Weights of a small transformer language model: 17 layers, width 256.
Each number is 500 + 50 x the weight over its row's rms, rounded and kept within 0 to 999. Layers, rows and columns count from 0. Numbers have three digits each. The size before them is the row's rms in percent of the matrix's.

# layer 14 MLP up, 704x256, rms 0.0514, rows 450-513, columns 0-31
103:614433581553514508461494471523542508559566518505559440472419548381436366657420495499560610560499
091:503456529535454484552476418415549532558396402505641544482470481459436576513570452461530465560435
100:449500526389503533418546495538550473465483433520414595519453536424459507460489504463571438574456
108:455376534480533475480476488457553539538514588494465442538500587510487563503479521540473463431515
097:522403432486642494500549458457462516481492520449453499562458540491569468456496568451520448452553
098:444499496500464552516456540460547589504596370461440518548399506397506489605461516447543539568570
109:569561415490593549550444508445477537555477604458490515632463457484487470432537488598443453511494
096:428535435512592463532533483530441475519577480500549551560544526462599504494500493482476552546392
102:511464549477512614528493496433583507509533523510455590446533460471565440598584553454510520466508
099:501461436496524426545480504484534480569462647546420556584505473593358505519544570421481509478479
104:586593647529520476553483491462495590483467498519509470465532473499478527513522523532450501514564
110:504507554429493515593530551501502499419405520571512443510416471341515548524487593508536479503492
091:510401432553425501444562409489519519556485559558549514502446465449488525513534403492551557441495
101:508458470534537558489453451496421427478515550523468483510516502491524494521443450446390465482517
098:500446438570479502457497541481531420407493551461557503410475480456511489518495529532535449472539
095:518616502492526601486522437430441439551507471574543513474570498480493464487521480525498495362444
099:541558453600445490475488495426535562530400508461571498489536513528489403478556415543471456465504
096:546523396499473575512487481551539542432422541442438493551492454479597530438464555448461517456516
090:496529508413575531482413528469443558480517460529411578460401494501432503479509504484476505522532
105:433513494481468500488513484555534557418510453529441503671603521467488503636546488559513445513560
105:498554536558554478389572493595566514504525474542435512508646560510474638448495501493581656497585
101:444532469472458467486434473431486444465639455491549438439455374528565502577494450562524578405385
103:549544465506439548575441448553419490613437465450484537508486425487510504532529506449458503459585
098:528527671596452584524519513586560464551418564414528493496560377560434389502459386530433600485514
104:366492597486469645430551514532410501542493525490485562550576527551516535475468499482437552495509
099:538562505456462441460518512489541495544461484506560536548485586476474565413464536497470498581426
094:541415473536558489441533580461524484493492445557523606428460570450447477418577550434563551508605
104:476450505507535509465445505503481476601490412525516543529521395554508411492525473531551527518498
109:402468520446501496555474510459556528557405551507571435499400502524527523473525456469537452447479
098:412526471540585472472489566526568521486448516555530512546406527458427477611546454409527491490486
105:398501546518487507534494438430534451564454510458557559489467435480480531501510594513538492495554
094:554488567496488547557514491415491507444538469505495613568443553522521458444502586499521519662490
092:529553455424587564566465462511508530479476329501437562523547518458444480456453606551522486375549
102:565485513534568492464565490559549475500553521461417577622585486515515466508548483594498511484512
097:509424569523539529546538382459537359500471540573512564477418524445492452547514420548540564484484
095:572494562483601441444496453431493421443516450472492492557498524530535513398439515408477585524574
089:500520627513538568518420490488434538446554506513567513579515490452442570517589447504432529483551
100:509500463532622451517505486443490508549508467520480656484515476515510422519422515390545528425529
110:513490673369407507498597377557488488463484483559460489443481514559544456549468475520441539501526
095:452481460478556503380502473493447481421441565549523471483462549562487512428519434480477464488501
088:496496437422569488478550587513547445465475509597475403511524512489436542490486484456503541495512
104:495456609517522514452561515504555459493463485456475522497489445538452517503524516463630449516490
094:455448541493480461501515495559526519565549569503396418465460541473485586555498444496480488539418
106:570511378500370443516512499503462516454513416492494467444566540564591517478503489497518393543500
106:516507519434477537467446530479484525516498440481504472542451500506430563544498475424497392500596
098:558509458472440506590456501547544522456529446476477471399515496464498487525508461524496516546582
096:473454530536517458496604538426509509550578469527509450634484440535474474468454603565452540463470
104:462496503466471502464503617504507513511538450484461530353473574437492513474434408508477501555521
099:517490544460425470446605475540514567422471522506520443486559487490514457464374431535504510458536
110:620542459445464544488422455459435486455461507479425536502556340503616579505489505541545495447501
100:548517512410471556493514400537460455476489489530512436493515542459576452448495495527539473576602
094:415556496516463510555436584500495461512416468485419554463521550499437437538547543429472494566462
102:506487520481506446531538500459564500564481477630529577543480564526444491570505529483492546457558
097:604570452492483454534547433478396550480435409495460519499440507556432427473455434480575528539541
090:569516524560492585514499572487477526455473384500373466438505476466480489527536530430476523469469
101:489543548428431532531541531509567430519580489470512441535509444551468528519437456453511512411534
097:479418575587446493483525489504524486525563558462526452573473477457506513475542431594514516540426
097:541431564513507500582456574484442469521540453524530518497597550512496547519496508470453493438524
098:545476487494452429493533496568489457489526481514502487460475447537501473580484392524491598490402
102:447425528465517493472526419478493550504432576484493472479455576527497558513496527506406489564580
102:491355499458475466451464557560511535583604511545524462496433507452434482596485453567608532481482
104:584489538471508571584498569509483523498503557514500562439534441544498507546503452588479492450551
108:502508510486513435513492462523574490418457473525486509594574536501557489547448575539565523671485
104:492438533471451560467598534468487461578571444465566499492507483518620483417422491515607488541491
# layer 14 MLP down (transposed), 704x256, rms 0.0489, rows 450-513, columns 0-31
101:569393531380499479449484475463493499489509502466441473552407383488478535511458477515474541448506
093:495436543483438448494526603517490447438597533526498600521453477459471406547545542520472530570628
101:496389495556584489490426504528618484493467508493488509499590497546537443504455486509498490484488
108:453528420518462513458521486520534486463472535551518470560487492574540496460488547493486471505570
111:451522562506482501527562594496536516442548499511470584577529498549392526520480472498477539518401
100:429523473490541496513534456486442543429459536471581531500558470490391508418593423462544536496405
102:475509469529425496435410424485463505532558621422523481552540453455545472575501544533403521501605
094:458441614520459509506457496621551445413388467452501484590458525581439470547543508557466427511554
102:505496496477511442475602465550513539438504423532498486434484408438507417545488551610408406554530
098:469566451465461467472520446492486528382587555447504519593469660540545460514499440624460514483530
104:574530496527422469481428611545544451482494548505493453470476425471562526536469550544569488415504
103:515530495424468486582478509488526509511488472525534492484459411484519512514555606549499454526501
097:454513495440568504514431542512519444478444477400456476464444564495529380473478534555540463496516
104:431601497560422543552534504536573499414472398558545551392512509563426506458519456608414492557527
094:416498416506475474424523499527473516541449539492601514472457484513433534461536436400407441561509
100:523532554498473472531441471617568409474471520515491513454509477477516477523450483462480469597428
102:513541563452506497561604537584486543513517499470453551468541538521457396555587525518547556521479
097:452490497583499452565475418637550545483508527563487497437494515507520447544607472442441496440495
097:447476441615501469533603550484557516499511437389576457553482556540547474540543486516517489499508
103:518495443444504352512486425496388528531520456572519475473492478491419473541517542480495564499448
105:490414494432596427550482556468424505446495435533577645520575457372461505530515567512569493507488
100:540501517564525546495499464545411607560520575524411484476572505543449500545400445445501511495468
104:484555470524454528563556483445446512474448513522510509586520496445534553469478581393503496549541
101:402540452534502406439573448567452565491560448488507473506555469451491587548492527472590465486457
099:556502479591490485445504551448485456501489478434516479526565488391489448568536634501440552537446
098:456502540453446500452514530515520564498449534437501547565472496465503514523453485505452529476545
093:467458463501501553512536481490456523556522531500504457502545507542475632568489505456530514470404
104:565547440505460402486576404512529489521508590625506464491560531403556545562513523562561521438513
107:564482416427465418495439525415498507543501467470466544560481427503525487500475531472469548497586
101:542500564364449442560489484491575492553465585489515508448604475499557537506505501552523508574492
100:502499481548446439416484435533549511504496495513545531516571471487463539512478441534521529518549
096:420485469450578538484459513563497597552501403511469548372396555467506515459533502385626556551534
095:454560562491513523465485625475487519463566529526482502537517555521460433448492423472547509499512
097:504564539452423436575529489550481458525540414525546507553495576529527554572468529544454494516514
096:538553498517532428538463409512464552527494402450434484462472472521529481492455449452488476544469
099:491517450453534510507441617503529494537519464456467497554503562521528516558555532504514476484509
102:540499375543495448483517518541579507513492498461508486474498545525556376538456552520471489514444
103:493527546450586474444570470614582492526454518440588439496419651469557490528519529508435552499481
103:541451538442373503417384522555465441496425502517444443424486517508503426523465502538477516539498
095:471455509469535553481470459574543567429626532442594592570450531463469511492490492517526487578472
092:510457484506464481457428398526535618454576495538467543443451551462582459514483500456589475492469
105:493542551462484551437442501501425518527460531509552504534520495446481438444501535525589582500431
101:466537497536503516599607522504512413490516557441493519570557475440484473525500530467436490468501
105:468500608497556500471517419539440417488391523566478423515447449583424493432476493482607547523485
103:478497424496475553566499472473448453455529507473497439507428500471632450528488355498454512541551
100:456527497503496545463543434496480492517546426564537477551485505487471547566501519552455461589556
098:511505498514562480596486428539500562494507487498538533506447438490427560550493482510512526516561
100:471517460484536497556480555587494551477498534428539465392510430420498430453529522466535542475561
097:394477534454544481431583496542528547479462497529525507523420451506576517538559491437455511529516
106:462394463530501518618514549579493488503585475465555543429551589583529368488535512471504540455483
100:523515547550481506586515484538476577487433577505542386544556470517461570451517499555561450501475
097:577470530426445470482419532461525498501591541420477494573532524479548461482550522451483532485474
103:498420513536605463400458451564453509467471564495427481477470518449448438471520503497537515481533
097:597581482487458430501481504607536557503560555510462455558396493453445506531526460496596504461514
095:477464480418526466471450402555511499550609528476482466464401451481515608439484458578579480544515
104:504517620459611511409538556529494519488454453546513448475486568434493483508505560502491529607474
096:482447478480515504553475559549516576470540469568474507520473435429489487496497566468522529470465
090:396469427471504474473427436557450492496370452553529431505474394500534529442551555533456572480493
097:494543541442469459376455517484500530491485448456501472519491499561395532491571584477500524424527
097:571571552453595564497451510520487511427502476539440495518510478400458525469474502481509526526435
100:454529598534494426496518489448462449551456461498478597581558544532408559496466511477448441466427
100:514439442529452428531554554483609470510530409525492517415529541532502428538531535493522519489487
097:472477416506472541500464509451406386504535430503552522469453504510473400473420490564523431520544
102:470488489506499575513430474468568487491457560422410401467455477526449527552436543604509545514498
# layer 14 MLP gate, 704x256, rms 0.0462, rows 451-514, columns 0-31
098:442540554482436603552485504470513452499465490561566460423592469544511485599383434550437397471496
102:564511518483468518570555382389555597580504517377477529457565468487570521476378528395442507562574
101:527507510472502490552562396491504475444448535497508535442542514413554569558425528461542489495485
089:454535548450527507556430482588464463498506467485592497481549516450392501565561497461444521535456
095:417554503431448461516533498581521561531544451514509507417489477485484463602508555495512439559586
104:478560404539559539571519618555497496504545552500529588529581480496448552459587489440505540506484
099:458452500512448662491575496529458513410523565514491575532475520526409389479494580549548540519496
102:460558561474527566430497528586439549581418481510438437503577446446532500505466606504518525470485
100:472597581491434475522479457545479492558591497576473389481589524485431489544504539507404503574560
105:501609519485418541548500492505436441565513483421422496514575382429458532460555531469587540456483
104:475506554518560456563464526453406483498510412415490504486449470469486500521539484542500496488510
094:524517479503389460554524441414555428546457607481521476477454413493466471395497502420511480412585
104:506486474565545451516519520523556641471437526467520584489514443588450417573395507491480585522514
095:468542539484480549442556507501539544563584470594581426503434606465420536531508488398467584419467
099:557485561494465477431464446395469564657467513422482527432515490516555531456490492447405505469424
101:451535519448486510547510485455604548528477670547406550430484448423472533499509505404454530465481
100:521521421494502413497500406547544473468516504456535529591450513527542448436494570514448444518496
091:563572483503559598450605608494522460468460538504626513455562519448587483488559470507485503470546
104:466424587534499466448515499547462496539480525497512504464531416540468543575466498594546520435490
105:502458539600543503487470541448533481491443509485596551418489494444456521442486462504456518468488
097:540499501545576519502466546565493558525471464416518556496514536507411479454501567388547464535499
105:547448517535503526603499458508438444538524518407590452602485389610492434537551503497502489556505
102:656475503584587479511426503452612474496436488425483510437509508612350472592520487455506545478602
100:457556428560444517476502485557472566543496484479397435497626473492525457570552558572506547507535
103:505552494433541506513423495489431534542489497472551480464394616521531508507444487459571537511465
101:530494542592516571523452521498505401448471612497458452520499527463468496475594526516536531482576
098:441519487551518426509496595523485537517499515515443445506476540559472521458540505464417520493529
106:501463495541423472473526530550533465489506420543380434502467456535530460542576594480495566504501
100:579468488473476546459542509545458541516593522520423538499486555419520486437450484511495411417489
104:501544438570541491446559509557588486602483519470368573470492473492532485566539494486548447540434
098:438542468431569560518479516478538549541580417474607468510615456488512512559448524523460614559493
092:472393510468554482515503456558428480562437487489437471542567514469400453458533517521443544479433
106:472527536557489568462507565620418615548493409480481420410562585571490466570476540521511587493497
102:564436445521483559519475403529564460507476496464516531481523486417439466575515470502453595439434
100:585614539539592466498587449497560453434451464506563529471515504525548599489433519549544453523503
086:528533359468514569575554468468451500482477537385481510544566515559469504454479487407545504451525
103:585396492549572426443471540429429506514467511487447411453585544551511462549513505464467540491409
103:566411415533533501437500520463484530528475473388507415488481466470524516455424500522513632526398
096:519533511548524488520519466535497442473509512480588550553495549559527485566450590458521533411483
096:493612498605449498584396484449482512542510403520527556565463459495517439556506500554485543477523
106:496565532563529601564545451587464519446441469559564545566570428557440467576453514507505417429533
099:459495486415445582492502549478479516509475484465477514566449485470555419575556661553560445440521
105:584457514596523444516489481535494491489443517581487496565467457462554456513596549471467505501462
103:492560478615625501448491519515485436485561500399440519509522588487505624536482507490546465465473
098:530470417435497501567588501499558516524523529419597394420510420579563491491541572547519614563561
093:478591409463470483468492506494588572520596444486532434554481400496465529406426556452427495487506
102:472494500408536403577498460450521434476434540452558519478512412488503499481593463483484560426495
102:440500500457493436515483507557581477533531470533580454520534504507418469531453480525456534575509
098:454544498511553514552474498489505504417544486484452557499578570389558469449424511575512474435427
100:593396475523578485602515501443513448483470539593398520505567460468613459471487456452490454551507
104:465488482543477514478447469488515459515466563500414487516502509575523440491579495525413530543411
100:449508453587527493471550447530514453485460452386476508502441515547493464447514519334578417416527
101:538421506382536593548552521543511533581439516496458494514584532520527446543523479510437548423506
099:545604457446527539452445436563538512421468550417542521484565483525436425501393528489431513483555
100:490530500450441509616474484406484521483474490448518453468514431482501561509464449410413521472454
096:405535560597506573540506434512527568526634424526485500474501519473451540419568496486497538525492
100:439504508457525488559514412519486480502456451535489548521421458493527489531445495515472584557438
098:530558562531504414537551430517382521571620494450406481508521557511528498521521524487563547479538
105:522530499443467427522519547520472476531547434589435478424426442511459461506363374438429505571483
104:418439532550542552494428474472370387504486495472398551485477524347466562478499591460467492489615
101:535522434545446500492460471550481488513472569517431543511510518539465414509517526555563444516554
107:448435469498492525517620522571500463605512525459454468562559467427508544540457510487443457499482
101:496542561456489513487460527491464505529385510488451473507396465507565465500478501449480628585479
105:549544497487516497488506550501489427443531521457490447530476490401415464450559525441500470501525